{
  "n_layer": 10,
  "head_dim": 128,
  "norm_place": "pre",
  "norm_eps": 1e-06,
  "rope_fraction": 1.0,
  "qk_norm": false,
  "init": "normal",
  "init_std_qkv": 0.0225,
  "init_std_o": 0.0,
  "init_std_up": 0.0225,
  "lr": 0.00193,
  "lr_mult_qkv": 0.4,
  "schedule": "wsd",
  "steps": 8574
}
Each number is 128 + 24 x the weight over its row's rms, rounded and kept within 0 to 255. Layers, rows and columns count from 0. The size above them is the row's rms in percent of the matrix's.

# layer 3 MLP gate, 704x256, rms 0.0737, rows 25-33, columns 0-255
size [ 98  94  95  99  91 110  94 100 103]
[[117 152  81 124 148 111 133  92 130  90 154 168 117 114 134 134 108 111  87  82 125 114 128 131 148 147 140 111 118 142 158 126 139 166  96 155 117 132 133 120 113 164 139 133 132 136 166 113  98 147  64  99 182 117 151 130 158 106 153 137 141 126  94 138  69 133 150 161 131 118 139 161 130 136 133 144 100 170  99 152 129 140 143 129 114 112 134 143 133 133 134 133 160 127 118 111 111 136 159 146 130 155 142 163 136 100 126 108 104 137  89 110 116 138 125 118 110 132 132 117 124 146 136 120 135  94 147 154  97 157 130 118 140  93 101 121 173 145 145 173 187 131 138 123 103 123 171  77 148 174 108 147 151 127 138 147 100 116 115 114 121 114 119 146 101 103 155 144 107 156 130  90 173 156 145 132 176  64 133 156  89 131 135 150  87 132 112 156 119 153 170 138 146 132 117 108 136 135  98 134 180  97 115  97 112  65 119 137 110 144 140  99  86 160 180 147 130 124 134 102 153 133 152 142 101 179 116 130 153 111  90  87 152  88  97 105  83 140 113 123 110 109 116 101 141 124 159 118 129 126 147 130  94 139 156 160]
 [122 103 111 166  95 111 139 117  84 126 103 158 152 109 109 138 126 197 129 134 170 161 113  96 107 129  94 159 124 156 150 131  93 124 103 118 123 152 142 140 108 139 173 133 158 147  88 145 113 127 143 136 118 146 184  73 118 105 140 123 104 123  82 173 162 137 166 110 131 155 106 106 112 119 133  93  94 147 127 118 115 129 103 129 134 166 168 105 123 117 147 123 141 131 126 129  92 138 188  99 124 196 152 128 124 130 144 129 151 117 107 110 136 116 127 112 136 151 180 121 128 123 142 115 120 163 131 138 146 108 113 149 135 141 123  61 117  90 133 141 114 112  96 112 137 139 172  99 128 108 155 122 125 170 218 110 111 123 137 128 129 128 106 134 144 134 123 128  72 103 130 126 149 120 121  73  90 155 157 126 130 115 120 171 110 127 125 134 142 122 136 141 127 104 149  94 107 167 163 112 119 142  87 158  97  97 146 151 101 107 122 113 151 129 127 131 144 120 130 139 131 152 119  94 107 150 138 128 125 100 118 148 180 119 117 147  91 129 127 170 126 110 106 159 122 100  95 119  80 145  78 122 131 137 159 110]
 [125 134 185 108 155 133 118 197  86 166 115 155 130 115 145 150 105 145  91 129 130  97 117 102 111 145 146 110 121 120 104 121 123 118 129 107 140 140 119 129 142 183 134 170  89 179 135 140 116 155 154 132 124  90 124 107 134 123 125 101 122 144 133  95 167 125 142 128 179 129 182 159 164 110  80 149 128 121 134 120  85 105 140  99  83  74 107 125 147 125  99 131 124 141 122 122 156 119 144 151 128 121 169 173 127  98 101 105 136 125 143 153  98 112 139 144 192 152 137 136 117 133  92  96 139  91 168 124 118 115 121 147 206 121 114 132 155 124 124 124 116 148 124 135 126 129 147 114 144 176 137  93 160 124 139 155 126  99 117 103 151 145 142 144 151 137  98 107 109 172 165 143 139 167 149 157 124 123 100 136 133 103 144 119 117 105  96 114 122 134 107 132 102 132 128 135 137 152 117 125  99  95 122 137 111 117 123 131 111  77 136 165  89 168 128 120 140  99 141 115 131  90 122 158 145 177 164 130  72 145  93 118 156 110 138 113 107  95 145 143 115 112 103 156 105 159 127 101  95 159 148 102  80 136 123 112]
 [120 122 130 127 154 130 118 161 147 152 109 155 118 127 148  98 101 123 115 157  95 124 142 143 104 147 154 107 139 134 150 105 144 176 123 110 145 146  85 121 160 155 110 164 112 166 140 104 112 138 100 103 104 100 131 136 171 160 128 154 113 108 136 118 137  91 134 106  76 129 138 140 100 145 164 101 111  98 114 167 143 123  98 130 136 159 110 132 147 120 151 147  93 118 160 126 144 126 147 115  96 136 142 163 119 117 100 167  92 113 119 100  94  88 125 131 133 100 138 156 111 134 122 114 117 110 149 115 102 102 108 120 129 156 112 137 113 147 104 125 142 121 151 149 172  71 160 187 151  73 115 107 131  86 148 154 132 136 136 123  87 192 177 133 134 120 152 124 167 130 143 164 157  96  71 127 153 125 126 159  91  99 151 142 129  94 141  83 107 118 131 125 169 161 104 121 122 104 121 155 141 143 158 119 106 161 127 116 117 110 126 139 151 135 124 147 121 107  85  94 150 150 105 140 141  87 179 159  89  90 167  82 112 128 122 119 163 120  84 118 126 133 113 176 151 134 140 143 135 155  82 128 118 136 106 119]
 [137 123 107 164 111 131 132 136 126 139 146 115  80 128 157 173 165 143  97 118 145 156 128 130 115 133 150 107  93 103 166 150  76 118 136 143 107 105 132 145 111 139  97 149 134 162 154 106 146 132 128 138  83 113 134 123  81 102 147 124 119 131  80  81  99 110 152 154 100  82 146 168 136 137 127 135 135 130 154 159 113 119 128 110 144 128 130 130 152 113 134  91 128 113  99 115 167 122 107 122  79 157 146 137 113 158 182  99 163 104  93 118 130 146 176 144 141 133 150 134  93 109 152 162 121 116 115 126 109 116 126 127 111 173 161 142 135 140 157 103 167 119 152 169 104 156 158 125 113 139 144  84  79 107 115 174 125 119 129 138 111 157  56 133 190 135 130 136 100 112 154 163 112 120 108 135 127 119 123 113 155 125 166 127 147 128 106 133 105 140 131 141 116 133 105 111 128 126 110  89 121  78 124  65 130 188 133 131  95 119 150 104  84 117 144 144 139 153 139 144 132 106 147 105  94 181 155 141  93 102 103 125 140  91 126 118 151 152 144 142  90 126 103 128  89 170 102 165 124 115 141 119 114 142 136 125]
 [137  72 157 125 168 131  89 132 160 127 114 170 104 117 142 138 162 132 142  80 135  97 122 115  98  82 149 138 103 119 136 134 133 149 109 124 103 148 130 106 142 121 103 138 154  92 154 123 147 119 163 163 116 120 125 150 127 149 105 140 130  98 171 111 135 139 161 154  79  63 125 129 142 146 117 141 147 122 100 136 130 135 155 108 121 135 139 153 130  99 142 136 105 121 154 158  96 107 127 158 102 128 134 112  94  99 101 149 123  96 146  76  96 145 124 150  91  91 164 179 146 161 168 132 144 136 143 175 135 136 143 107 139 125 163 174 142 114 147 136 144 174 123 133 122 183 109 126 128 125 115 124 109 143 131 114 158 120 126 143 104 141 135 177 124  80 126 139 186  83 141 128 120 155 143 130  87 129 173 119 112 139 127 163 154  73 134 104 113 132  70 165 151 159 119 129 136 140 103 109 152 130 117 175 149 123 110 122 147 154 130 137 106 112 137 126  87 160 169 156 181 130 141  91  86 166  93 110 108 125 140 128 128 131  90 150 142 113  94  85 132 126 105 107 126 127 116 130  91 141 123  99 127 133 121 109]
 [110 130 115  99 155  97 122 123 111 143 150 138 123 131 158 112 111 144  99 137 146 135 132  93 120 104 113 127 121 156 118  63 141 185 129 176 123 120 150  79 113 148 118 138 116 151 119 114 118 150 139 137  94 112 146 160 137 153 172 126 123 122 121 108  83 119  95 144  72 128 126 173  37 169 102 117 116 105 156 125 140 154 132  98 117 107 130  83 155 141 135 149 113 121 157 139  92 161 138 127 123 106 165 104 159 114 186 143 101 152  99 113 146 194 118 121 160 143 131 116 191 110 136 111 118 117 111 109 163 137 182 132 128 142  91 129 146 107 118 115 107 132 137 130 119 104 114 107 106  95 161 155 119 146 128 127 118 142  93 100 133 149  88 161 143 168 110 110 143  90 132 119 117 162 143 108 157 150  77 118 127 137 127 118 134 128 116 109 114 156 134 162 108 133 141  90 130 121 122 144 142 135 114 122 145 179 103 147 139 141  68 140 146 148 115  99 117 101 105 130 150 132 160 118 134 127 109 125  93 132 153 118  96 119 155  67 134 138 141 109 132 125  80  99 122 127 142 155  81 129 130 104 153  92 142 120]
 [101 129 119 103 133 125 136 117 124 123 119 127 102 158 163 125  95 121  89 115 120 125 128 138 108 125 149 132 126 110 153 143 125 106 102 147 118 141 116 139 147 148 133 131 184 136  76 120 117 111 144 152 129 126 103 101 103 103 153 166 128 114  97 131 100 111 142 125 109 116 100 106  95 115 176 128 112 178 104  99 158 150 104  86 115 126 159 135 151 100 146 117 124 138  94 160 126 136 142  93 157 116 117 106 106 126 160 118 154 138 152 134 115 147 128 114 124 107 127 139 108 169 142 136 135 111 102 131 144 130 153 107 115 141 111 163 128  97 124 191 132 149 106 170 110  66 144 139  72 131 170 152  91 131 135 116 120  87  92 133 147 146 150  79  79 142 119 153 148 136 160 114 140 120  90 128 142 123 171 160  85 100 126 136 131 140 108  94  78 141 118 198 149 147 120 158 134 117 132 144 133 138 117 135 137 176 134  93 127 114 144 167 131  79 160 120 145 138 136 113 160 129 124 116  94 165 109 173  89 127 106  85 132 123 147 176  89  60 183 103 138 117 107 133 142 125 170 142 127 153 157 140 142 130 129 164]
 [113 139  97 158 124  88 118  98 149  92 145  88  96 147 149 115 154 129 106 136 112 141 132 148 126 153 107 119 145 119 140 144 134 123 120 139  92 100 124 113  75 142 129 115 137 139  96 154  98 117 109 113 126 173 147 151 122 147 115 103 110  95 155 157 119 129 162 150 137 119 141 109  87 118 125 158 119 118 118 129 127 100  99 167 116 132  73 118 116 142  67 162 126 106 149 132 162 154 110  81 177  79  68 122 127 105 133 148 129 140 141 141 167 128  97 141 132 135 145 117 139 134 133 108  91 105 105 150 120 166  96 142 165 106 149 157 119 128 149 159 107 148 144 140 139 101 151  67 175 106 173 167 116 170 126 125 124 151  77 133 132 117 138  96 108  86 148  97  96 140 139  77 163 122  94 144  95 129 136 168 136 164 143 118  96 166  98 145 120 113 136 137 131 182 136 133 110 143 134 183 177 130 175 135 132 133 134 109 122 100 153 104 136 145 131 105 176 131 106 127 102 130 129 152 128 123 117 145 150 108 150 111 153  81 116 130 109 106 147 152 159  92 144  89 111 115 114 120 128 116 162 123 126 133 107 154]]
# layer 3 MLP up, 704x256, rms 0.0708, rows 25-33, columns 0-255
size [101  95 100 102 100 108 101  96 104]
[[115 117 160 124 147 126 122 127  93 162 100 111 110 132 108 136 122 181 122 124  85 128 156 130 112 125 151  97 149 167 128  97 152 136 129 136 112 151 122 143 108 129  88 146 123 143 118 117 191 152 111 111 132 148 103 102 164 113 146 141 137 126 125 138 120 107 112 145 119  83 119 145 143  72 131 120 128 127 128 112 116 148 129 150  85 127 134 108 129 125 149  86  92 148 108 152 113 108 121 141 123 101 122 147 104 162  90 140 102 115 102 175 132  97  95  91 157  89 112 114 117  94 108 109 144 157  78 114 131 130  90 126 128 146  90 118 136 105 132 149 108 145 106 139 149  98 135 155  78 144  98  94 145 128 154 135  97 113 126 125 150 130 121 137 108 113 143 121 143  84 132 158 123 154 163 128 202 134  73 117 168 159 125 135 112 168 101  85 129 113 132 136 102 133 133 157 118 199 147 103 141 143 131 185 147 139 119 152 118 138 171 126  76 100 164 157 137  75 127 109 155 124  89 111 107 140 174 144 106 140 171 127 141 134 158 147 116 167  93 107 136 121 111 148  98 140 136 159 126 106 109 108 119 173 132 161]
 [155 188 159 129 101 156 103 128 131 136 124 152 108 111 118 124 105  99 112 141 108 136 142 166 119  81 107 127 106 138 153 142  85 143  86 126 137 134 115 159 147 169 184 153  88 141 126 116  77 110 164  99 132  99 101 123 147 134  99  78 131 179 129 112 179  93 163 111 130 128 142 156 106 134 140 120 128 110 122 114 103 107 153 114 118 150  89 116 118 115  79 122 190 159 100 137 128  82 179 102 146 128 109 164 118 100 106 115 121 166 103 101 141 126 134 100  95 109 106 145 144  82 121 157 124 173 125 116 128 124  78 167 105 123 130 116 135 169 110 130 115 113  76 170 140  81 124 127 151 147 165 147 131 106 150 118 140 112  83 145 123 129 145  85 148 119 127  91 126 130 149 118 152 144 116 152 152 152 131 122 100 133 150 103 127 165 126 151 160 150 128 133 183 127 120 156 135 116 109 129 157 132 110 153 114 133 148 128 114 129 143 147 109 117 164 165 115 153 152 130 121 160 130 165  96 120 147 151 102 129 118 116  96 123  99 149 122 133 127 112 163 138 127 107 153 135 160 101  96 110 182 110 120 138 152 161]
 [123 140 112 152  92 134 134  95 122 129 153 102 177 120 151 139 145 151 131 128 140 146 141 135 105 140 131 141 125 131 105 147 116 130 110 114 125 139 101 121 148 144  79 109 110 134 119 132 123 134 102 112 139 130 117 141 114 148 159 106 151 163 138 164 139 132 145 108 101 135 114  88 143 179  85 117 136  79 120 141 140 164 153 152 102  85 148 157  62 120 125 135 106 127 137 192 115 127 154 136 176 133 128 113 138 166 149 153  96 112 104 137  83 165  99 103 144  78 128 122  95 126 139 147 165 173 127 146 134 146 117 143 146 123 168 163 174 144 106 156 123 136 137 133 129 154 107 103 117 160 156 173 171 133 179 116 127 114  89 116 116 112 114 106 147  97 134 137 100 124 129 171 124 130 170 103  73 108 154 125 124 127 107 129 148 124 125 126 118 107 132 128 140 126  99 123 167 136 105 181 180 124 114  98 165 124 158 131 153 121  86 140 126 116 167 161 187 117 130 140 143 102 130 119  70 140 128 139 123 119 134  68 116 126 164 179 113 130 131 119 141  87 139  89 130 122 172 161 140 124 111 118 112  89 101 107]
 [148  99 124 105  78 103 137 140 207 130 134  76 100 142 122 141 111 141 117 130 159 133 148 127 116 132 122 138 161 139 162 134 132 128 128 104 135 152 126 129 115  99 135 120 134 146 114 140 120 121 109 199 148 142 102 152 123 133 120 121 109 164 156 131 137 150 112 106 118 129 139 183 112 155  82 118  96 126 100 129 119 132 157 155 102  99 120  89 114 126 127 100 131 166 112 176 112 139  95 133 121 124 142 127 122 121 134 112 161 120 103 112 155 123 114 167 136  88  63 112 112  80 158 117 119 106 121 109 134  91 157 163 174 130 165 122 163 119  99 175 105 138 124 156  90 157 152 116 123 131 133 111 127 108 146  92 162 113 144 124 131 140  95  90 135 132  57  86  80 159 142 119 129  93 107 186 109 167 127 153 106 124 140 139 157 158 142 103 109 129 124 188 136 128 156 120 145  91 136 114 144 145 143 151  96 144 125 120 166 120  89 169 134  99 137 108 126 195 135 147 118 109 148 158 118 152 115 105 147 115 138 105 105  79 136 147 132 165 106 132 124 143 107 118 133 145 109  91 105 137 127 122 121 113 123 133]
 [121 148  88 103 134 144  57 118 110 133 149 129 121 149 119 117  91 146 128 133 135 142 144 129 129 120  99 134  92 100 155 118 120 163 103 100 118 139 144  83 182 122 113  98 151 135 125 106 143 149 135 137 132 153  99  89 105 124 123  75 101 178 144 130 117 124 114 123 123 113 128 135 102  94 153 143 128 115 157 118 127 160 144 142 118 173 136 152 152 142 154 110 132 143 106 165 123 114 160 117 172  97 130 159 124 130 131 130 137 132 113 110 120 119 104 145 138 160  98 120 133 116 119 150 102 114  91 102 157 131 141  58 131 115 134 140 140  59 150 107 162 124 147 133 135 125 147  79 132 125 124 142 147 139 160 155 162 114 128 183 158  96 171 138 134 121 178 147 115 136 156 161 130 112  99 134 101 123  80 108 163 101 122 151 129 104 159 152 141 128  90 160 196 115 144  91 111  90 176 158 121 165  70 136 128 116 127 134 146 137 109 126 161 122 105 148 158 106 156 123 126 138 118 123 116 120 149  77 132 122 119 101 130 159 128 101 101  79  82 123 103 114 165  72 131 116 137 116 132 118 105 176 132 123 135 141]
 [114 123 138 107 144 120 139 155  95 137 108 123 144 118 130 165 158 142  97 113 112 109 170 159 110 110 115 188  73 112 119 146 183 155 159 113 159 131 122 121 116 111 102 110 134 107 100 121 116 107 125 140  79 152 119  87 165 127 130  97 104 117 127 101 174 138 156 136 132 122 105  86  86  57 118 121 136 100 151 133 127 110 154 134 161 143 110 148 141 103 116 155 146  97 118 138 142 101 136 116 127 152 116  94  93 142 186 123 169 132 131  87 144  87 132 176 118 107 173 121 186 114 131 120 152 141 131 168 107  72  89 140 161 140 154 141 161 113 116 166 136 127 113 116 165 120 118 140 128 104 141 129 188 143 126 100 157 133 116 146 138 132 139 135 140 107 136 116 140 131 147 123 126  86  94 108 129 144 117  95 139 115 117 115  87 155 159 145 116  97 136 155 154  96 115 129 118 114 149 101 113  97 121 122 178 154 138 114 139 132 117 112 113 147 115 139  87  80 143 109 156 126 148 112  76 129 121 142 120 133 107 147  97 143 111 111 191 113 143 180 147 147 136 108 104  82  91 137 139  93 120 121 131 134 117 118]
 [119 129 103 102 112  99  86 162  84 120 151  95 137 147 145 114 130 165 136 142 136 140 125  99 125  72 159 137 123  99 106  86  85 148 102 153  84 133 144 147 162 130 141 159 133 131 140 140 151 132 131 117 111 157 105 150 157 180 114  98 135 127 150 138  93 125 134 119 127 165 129 145 111 164 133 105 135 153 171 117 133 160 133 118 142 119 178 171 186 114 146 139 132  79 133 150  91 182 105 195 129 134 143  97 123 141 131 148 149 114 105 120 109 181 160 182 123 127 104 126 153 155 152 105 148 122 150 157 120 105  89 163 113 136  88 136  78 120 135 117 124 114 145  97  93 125 103 144  99 156  92 150 118 128 111 102 138 143 147 107 116 144 130 149 154  86 132 156  97 170 164 128 130 134 166 128 120 132  88 126 155 122 124 167 161 116 130 109  89 129 144 136 157 111 116  91  81 100 170 114 148 157  95 104 126 122 121 140  78 142 128 131 112  97 146 131 117 127 138 128  99 109 141 106 124 123 130 158  98 117 123 160 149 155 184 119 113 151 119 141 110 166 127 158 131 124 126 138 123 111 138  90 126 101 116 107]
 [114 168 121 138 118 174 124 111  94 100  95  86 129 100 133 118 116 134  90 109 108 108 113 127 138 139 119 200  95 133 128 137 149 111 155 133 146 145 144 120 118 126 142 104  66 176 168  96 119 169  87 133 128 103 153  93 119 115 138 133 124 113 101 113 105 151 111 136 173 113  84  91 106 176 119 123 168  79 125 118 138 115 125 108 120 134 122 136 110 119  98 115 109 138 113 105 136  96 113 134 133 135  76 103 171  97 154  90 143 113 130 121 138 148 123 106 108  88 110 122 153 139 131 164 138 149 157 145 118 139 112 143 117 119 122 126 157 105 102 117 146 104 119 139 179 113 146 103 137 130 122 131 146 132 154  88  75  99 114 130 151 168 122 159 134 131 115 179  85 137 107 151 122 127  80  92 132 131 156 119 112 117 160 118 132 163 162 128 114 143 192 132 140 116 156 123 127 126 151 148  96 148 126 116 109  94 134 131 131 148 109 140 149 148 148 150 203 104 145 143 137 118 117 143 130 111 140 164 118  97 136 154 161  97 100  93 130 185 102 155 144 118 125 120 134 174 134 107 136 134 145 104 168 104 182 113]
 [149 100 116 142 101 108 157 156 158 107 137  85 139  98 134 160 140 163 127 133 102 129 146 128 175 140 121 176 118  97 120 118 142 135 116 122 129 117 125 141 140 109 139 129  71 173  83 161 129 136 102 137  71 129 128 140 128 135 109  86 128 114 130 115 130 165 139  89 130 133 128 110 159 157 120 137 129 121 119 112 122 127 115 102 113 116 126  98  97 189  97 141 103 143 120 107 128 129 151 104 102 152 121 138 198 165 122  85 102  97 145  73 150 124 134 129 104 113  95 178 109 112  82 131 133 131 146 144 123 119 129 171  95 132 113 107 126 168 154 106 123 124 121 136 155 112 124 129 167 163 150 115 164 142 143 157 124 140 111 119 163 133 113 142 145 140 151 117  79  99 103 103 109 153 163 153 168 134 130  86  98 172 154 116 126 140 122 179 136 154 182  98  85 132 130 134  95 163 111 163 116 139 165 140 128  96 119 126 103 123 132 144 148 114 116 157 131 105 167 126  88  87  98 117 123 117  80 134 138 142 131 126 131  97 127 105  96 142 118 178  93 137 105 179 130 152  95 107  97 127 157 155 116 151 121 142]]
# layer 3 MLP down (transposed), 704x256, rms 0.0706, rows 25-33, columns 0-255
size [ 98  96  98 103  98 107  96  99 106]
[[160 160 132  85  98 109 142 129 144 165 158 159 111 126 148 140 134 129 128 143 145 130 108 146 122 109 126 135 167 158 148 120 159 132 124 143 129  91 122 135 137 161  91 117 108 136  46 126 137 165  99 103 114 133 125 105 139 160 172 159 137 145 145 113 117 139  99 140 147 116 106 100 136  71 172 119  80  97 127 127 114 103 144 142  68 174 134 126 124  91 131  87 117 143 100 134 159 121 152 101 107 129 152 137 137 161 144 150 104 160 108 118 156 106 138 128 140 144  81 158 137 126 173  81 150 153  88 133 146 122 145 157 119 142 129 111 112 132 121 140  95 111 152 132 157 147 138 148 106 138 111 118 125 109 110 114 146  78 124 131 130 124 161 131 119 105 124 145  97 126 125 161 110 106 121 124 176  87 137 132 125 168 109 159 127 163 112  98 127 104 133 189  90 138  87 165 155 162 130 147 140 130 165 145 188 125 147 146 144 117  96 106 103  98 134 117 118  74 120 131 162 106 115 118 124 141 103  97  86 131 191 144 102 118 123 131 128 126 118 152 104 110 136 105 111 126 128  77  93 168 136 132  88 121 140 139]
 [130 161 123 154 148 144 148 145 125 116 115  71 171 163 111 112 106 133 160 103 116 114 152 145 126 135 149 120  85  81 105 132 134 158 121 125 152 147 113  99 129 139 100 125 119  98 165 133 108 137 102 140 105 157 128 126 159 157 133 147 159 118 116 139 154 120 114 184 141  53 154 144 131  79 125 131 153 163 143 118 144 147 146  94 104 127  92 124 148  73 115  90 143 133 147 133 143 104 102 104 106 109 120 169 129 145 187 146 137 114 114 117 145 123 112 127 130 106  88 129 131 167 137  90 152 130 107 134 166 138 170 128  87 130 175 130  79 109 132 139 139 151 139 123 139 126  96 129 161 136 113 164 135 164 127 126 108 102 139 156 160  89 115 119 138 138 119 160 101 136 117 153 127 178 132 121 168 157 116 128  80 128 135 145 139 132 171 141 109 123 156 113 116  81  83 112 140  50 149 103 157 133 142 126 128  99 123 167 123 103 133 128 147 140 102 105 146 103 130 137 119 140 161 152 115 116 156 148 100 136 131 123 141 126 146  58 115 144 134 125  81 115 145 126 130 115 153 124 132  92  75  92 133 152 110  91]
 [133 152 147 113 103 137 140 168 157 165 110 135 141 140 185 132  80 125  99 112 115 102 161 113 108 140 142 163 141 133 123 165 138 154 166 122 151 132 137 195 159 137 138 125  94 154 105 132 128 138  94 109 100 109  91  91 125 138 170 120 186 182 131  97 140 118 111  90 131 215 133 119 127 156 147 110  84 113 150 131 131 112 117  95 104 113 107  82 139 142 102 116  75 156 133 150 134  88 154 100 127 134 160 137  95 133  80 104 133 117 181 118 151 137 117 118 153 129 152 176 102 114 116 126 188 100 163 137 134 125 143 119 186 139 132 152 122 110 106 151 132 106 124 167 155 139  97 154 110 135 129 126 134 106 127 129  79 131 160 179  95 130 124 120 135 157 124 139  99 136  97 129 139 121 128 107 108 115 122 124  92 136 126 143 134 138 137  91 131 152 156 135 130 116 114 127 157 119 124 115 141 112 143  90 113 106 105 127 107 112 141 163 155 163 142 129 111 108 146 141 135  90 131 146 140 166 146 186 127 119 105 112  93 110 107 109  85  98 145 114 103 106 119 134 145 108  95 137 108 128  99 120  94 125 145 140]
 [138 161 144 148  86 145 105 112 143 131 134 142 126 163  85 165 114 154 133 133 131 141 141  66 181 131  93  92 119 135 179 130 121  74 141 145 119 140 144 150 131 123 127 142 102 153 114 105  99 116 105 107 134 100 104 142 128 138 100 116 111 151 150 127 111 175 161  91 119 120 107 134 161 151 135  48 134 113 146 166 127 110 121 128 162  93 143 123  93 107 173 138 125 101 148 180 173 143 155  96 155 132 158 113 149 125 122 121 141 101 139 105  87 149 146 150  97 123 156  90 120 124 152 133 130 122 126 136 141 104 112 123 145 110 175 148 161 132 136 118 125  50  99 102 152 107  94 142 167 118 180 157 170 105 109 102 128 149 148 127  84 161 120 121 123 130 112 164 156 140 140 128 124  97 128 154 140 148 146 160 117 117 133 112  80 120 125 134 129 101 164 123 119 121 123 137  98 136 123 116 121 103 143 161 111 132 117 118 105 129 132 155  68 124 139 162 134 145 163 137 183 101 112 113 105 120  86 149 153 121 100 124 119 128 115 140 130 118 156 104 151  74 131 144 123 126 158 105 154 121 140 116  99  87 156 109]
 [148 146 137  99 187 192  74 154 132 127 156 161 121 151 164 170 126 136 145  62 155 132 116 125 139 177  66 126 120 146 151 120 132 131 161 127 151 128 119  91 157  98 127 110 154 123 173 119 119 154  96 170 124 125  99  97 104 150 113  82  88 104 131 109 130 133 141 143 112 139 132  75 124 117 125 110 125  96 113 119 132 114 161 133 136 138 118 165 136 102 133 171 127 161 169 158 111 139 120  92 132 125 113 118  98 153  80 122 124 170 106 120 184 100 109 124 106 156  94 106 131  99 114 137 116 117 130  94 133 103 159 111 107 123 113 139 123  72 112  91 116 172 127 121 111 139 130  86 108 126 154 140 146 120 153 129 175 141 155 167 124 109 168 173 157 134 143 159 130 148 165 143 145 124 106 136 150 144 134 127 137 126 110 111  82 141 146 151 107  93  87 155 183  92 123 154 115 162 136 152 112 107  94 132  94 129 128  54 122 111 117 138 121 144 136 147 138 128 128 123 118 141 100 162 146 133 126 130 124 130 142 165 103 144 118 135  99 127 142 118 138  99 153 112 151 114 127 139 120 125 113 107 131 143 142  98]
 [105 163 130 119 119  91 120 136 122 133 131 105 145 108 134 121 156 180 107  96 129 130 141 157 100 119 131 157 129 148 146 144 200 175 131 113 115 127 176 150 139 152 149 117 160 157 102 167  82 115 133 146 112 125  91  97 152 110  93 128 142  86  97 134 164 146 160  95 130 120 143  87  63  73 142 136 143 108 152 103  77 102 144 122 115 143 135 148 149  90 116 129 152 116 128 178  98 125 136 140 136 161 131 131 142 134  77 100 179  86  96  96 132  92 120 148 147 126 187 103 175  75 119 112 137 120 115 166 117 134 102 111  90 176  95 143 147 119 113 115 138 124 111 108 135 113 146 120  98 154 112 124 149 149 165 130 146 101 139 144 116 145  85 159 118  89 161 129 130 126 103  98 149 133 121 142 119 112  91 105 116 140 128 136  96 161 154 153 127 111 163 155 127 151  82 134 158 120 138 110 150 114 110 109 171 137 115 128 133 145 161 133 114 117 136 158 155 146 175 144 171 138 119 116 100 136 129 150 121 120 107 146 110 138 118 105 113  97 148 172 120 126 134 104 118 116 135  86 141 122 127 128 118 124 106  99]
 [ 88 159 137 128 153 130 103 145  80 151  85 138 122 122 130 141  91 133 119 109  94 121 152  87 132 167 146 149 105 145 144 152 101 132 172 126 134 108 127 135 160 133  77  95 111 143 164 176 131 156 115 112 123 119 125 122 128  80  91 129 127 127 168 118 165 136 134  93 180 110 141 120 134 128 149 127 136 118 158 151 130 130 150 122 129 145 142 120  77 133 134 136 147 127 154 126  87  88 119 148 181 125 121 152  96 130 146 106 133 127 142 103 202 156 135 160 100  89 104 166  94  90 105 125  88 113 127 151  96 166 112 128 111 137 169 133 130 112 121 113 136  58 140 127 132 138 177 128 126 117 146  71 129 147  87 150 133 161 158 146 133 161 147 182 124 147 120 134 142 109 145 119 138 142 137 159 159 130 139 129 104 106  84 132 111 104 148 114 152 134 130  94 123 110 137 103 102 165 149 172 119  85 144  94 133 139 137 144 123 138 137  95 124 140 116 109 162 139 134 105  93 117 102 131  68 148 134 129 140  87 142 118 152 120 117 146  90 124 117 117 147 126 177 135 150 100 124 118 129 114  76 167 114 134 162 147]
 [137 153 119 144 104 154 136  82  73 118 117 102 138 115  76 157  99  86 120 163 116 160 149 138 128 117 111 155 155 147 158 100 113 148  96 118  94 144 124 106 127 118 117 104  71 130 124 106 175 122 110 106 168 106 117 119 111  86 100 160 117 120 122 106 143 158 127 109 159 139 121 146 120 136 119 146 170 105  97 143 149  97 142 152 116 117 119 145 117 142 137 146 137 161 128 130  98 123 114 110 129 104 128 194 160 128 117 129 115 139 145 118 173 124  88  95 148 129 141 112  89 102 160 154 142 126 112 101 155 117 111 130 139  91  94 114 135 152 146 129 125  91 143 124 117 160  98 150 109  90 114 132 164 148 124 130 115 134 131 139 149 175 179 163 138 144  90 103 104 168  87 173 128  88  93 152 139 145 140 101 136 143 155 115 106 149 153 146 156  84 177 106 130  99 128 125 122  92 130 102 142 111 140 103 129 116 159 132 117  81 127 144 144 154 107 118 149 121 157  75 146 163 117 106 142 167 128 138 112 116  88 176 139 114 139 118 128 193 103 150 118 132 115 124 145 174 137  98 152 140 170 137 118 117 140  88]
 [144  97 146 105 129 159 118 148 132 163 124 151 156 128 118 114  95 114 140 126 158  74 124 123 130 147 111 143 165 161 115 117 117 104 152 131 165 200 107 124 139  92 112 148 114 156 134 106 134  80 161 115 102 155  89 120 104 110 146 127 138 145 135  89 106 121 110 136 107 143 130 148 145 153 148 109 185 137  70 118 125 113 179  77 118 158 168 132 152 103 110  85 154 128 126 101  90 106 130 176 129 164 127 105  95 149 137 159 165 140  96 100 131 119 118 114 121 105 131 132 141  86 135 154 171 127 105  98 133 124 129  99  87 131 127 122 132 109 149 115 117 173 150 137 127 170  85 111 140  60 129 133 116 118  90 143 104 109 176 116 146 171 141 158 114 133  95 136 170 135 113 157 113 106 152 122 167 141  97 109 108 105 113  95 117 118 158 110 118 115  89 136 182 129 166 141 135 113 104 104 113 130 118 122 146 127 135 115 145  94 149 168 169 103 135 145  78 143 143 134 146 126 127 104 124 114 164 112 126 171 114 146 138 165 109 141 140 114 126 144 125 132 134 155 128 120 132 156 112 146 110 176 120 168 103 116]]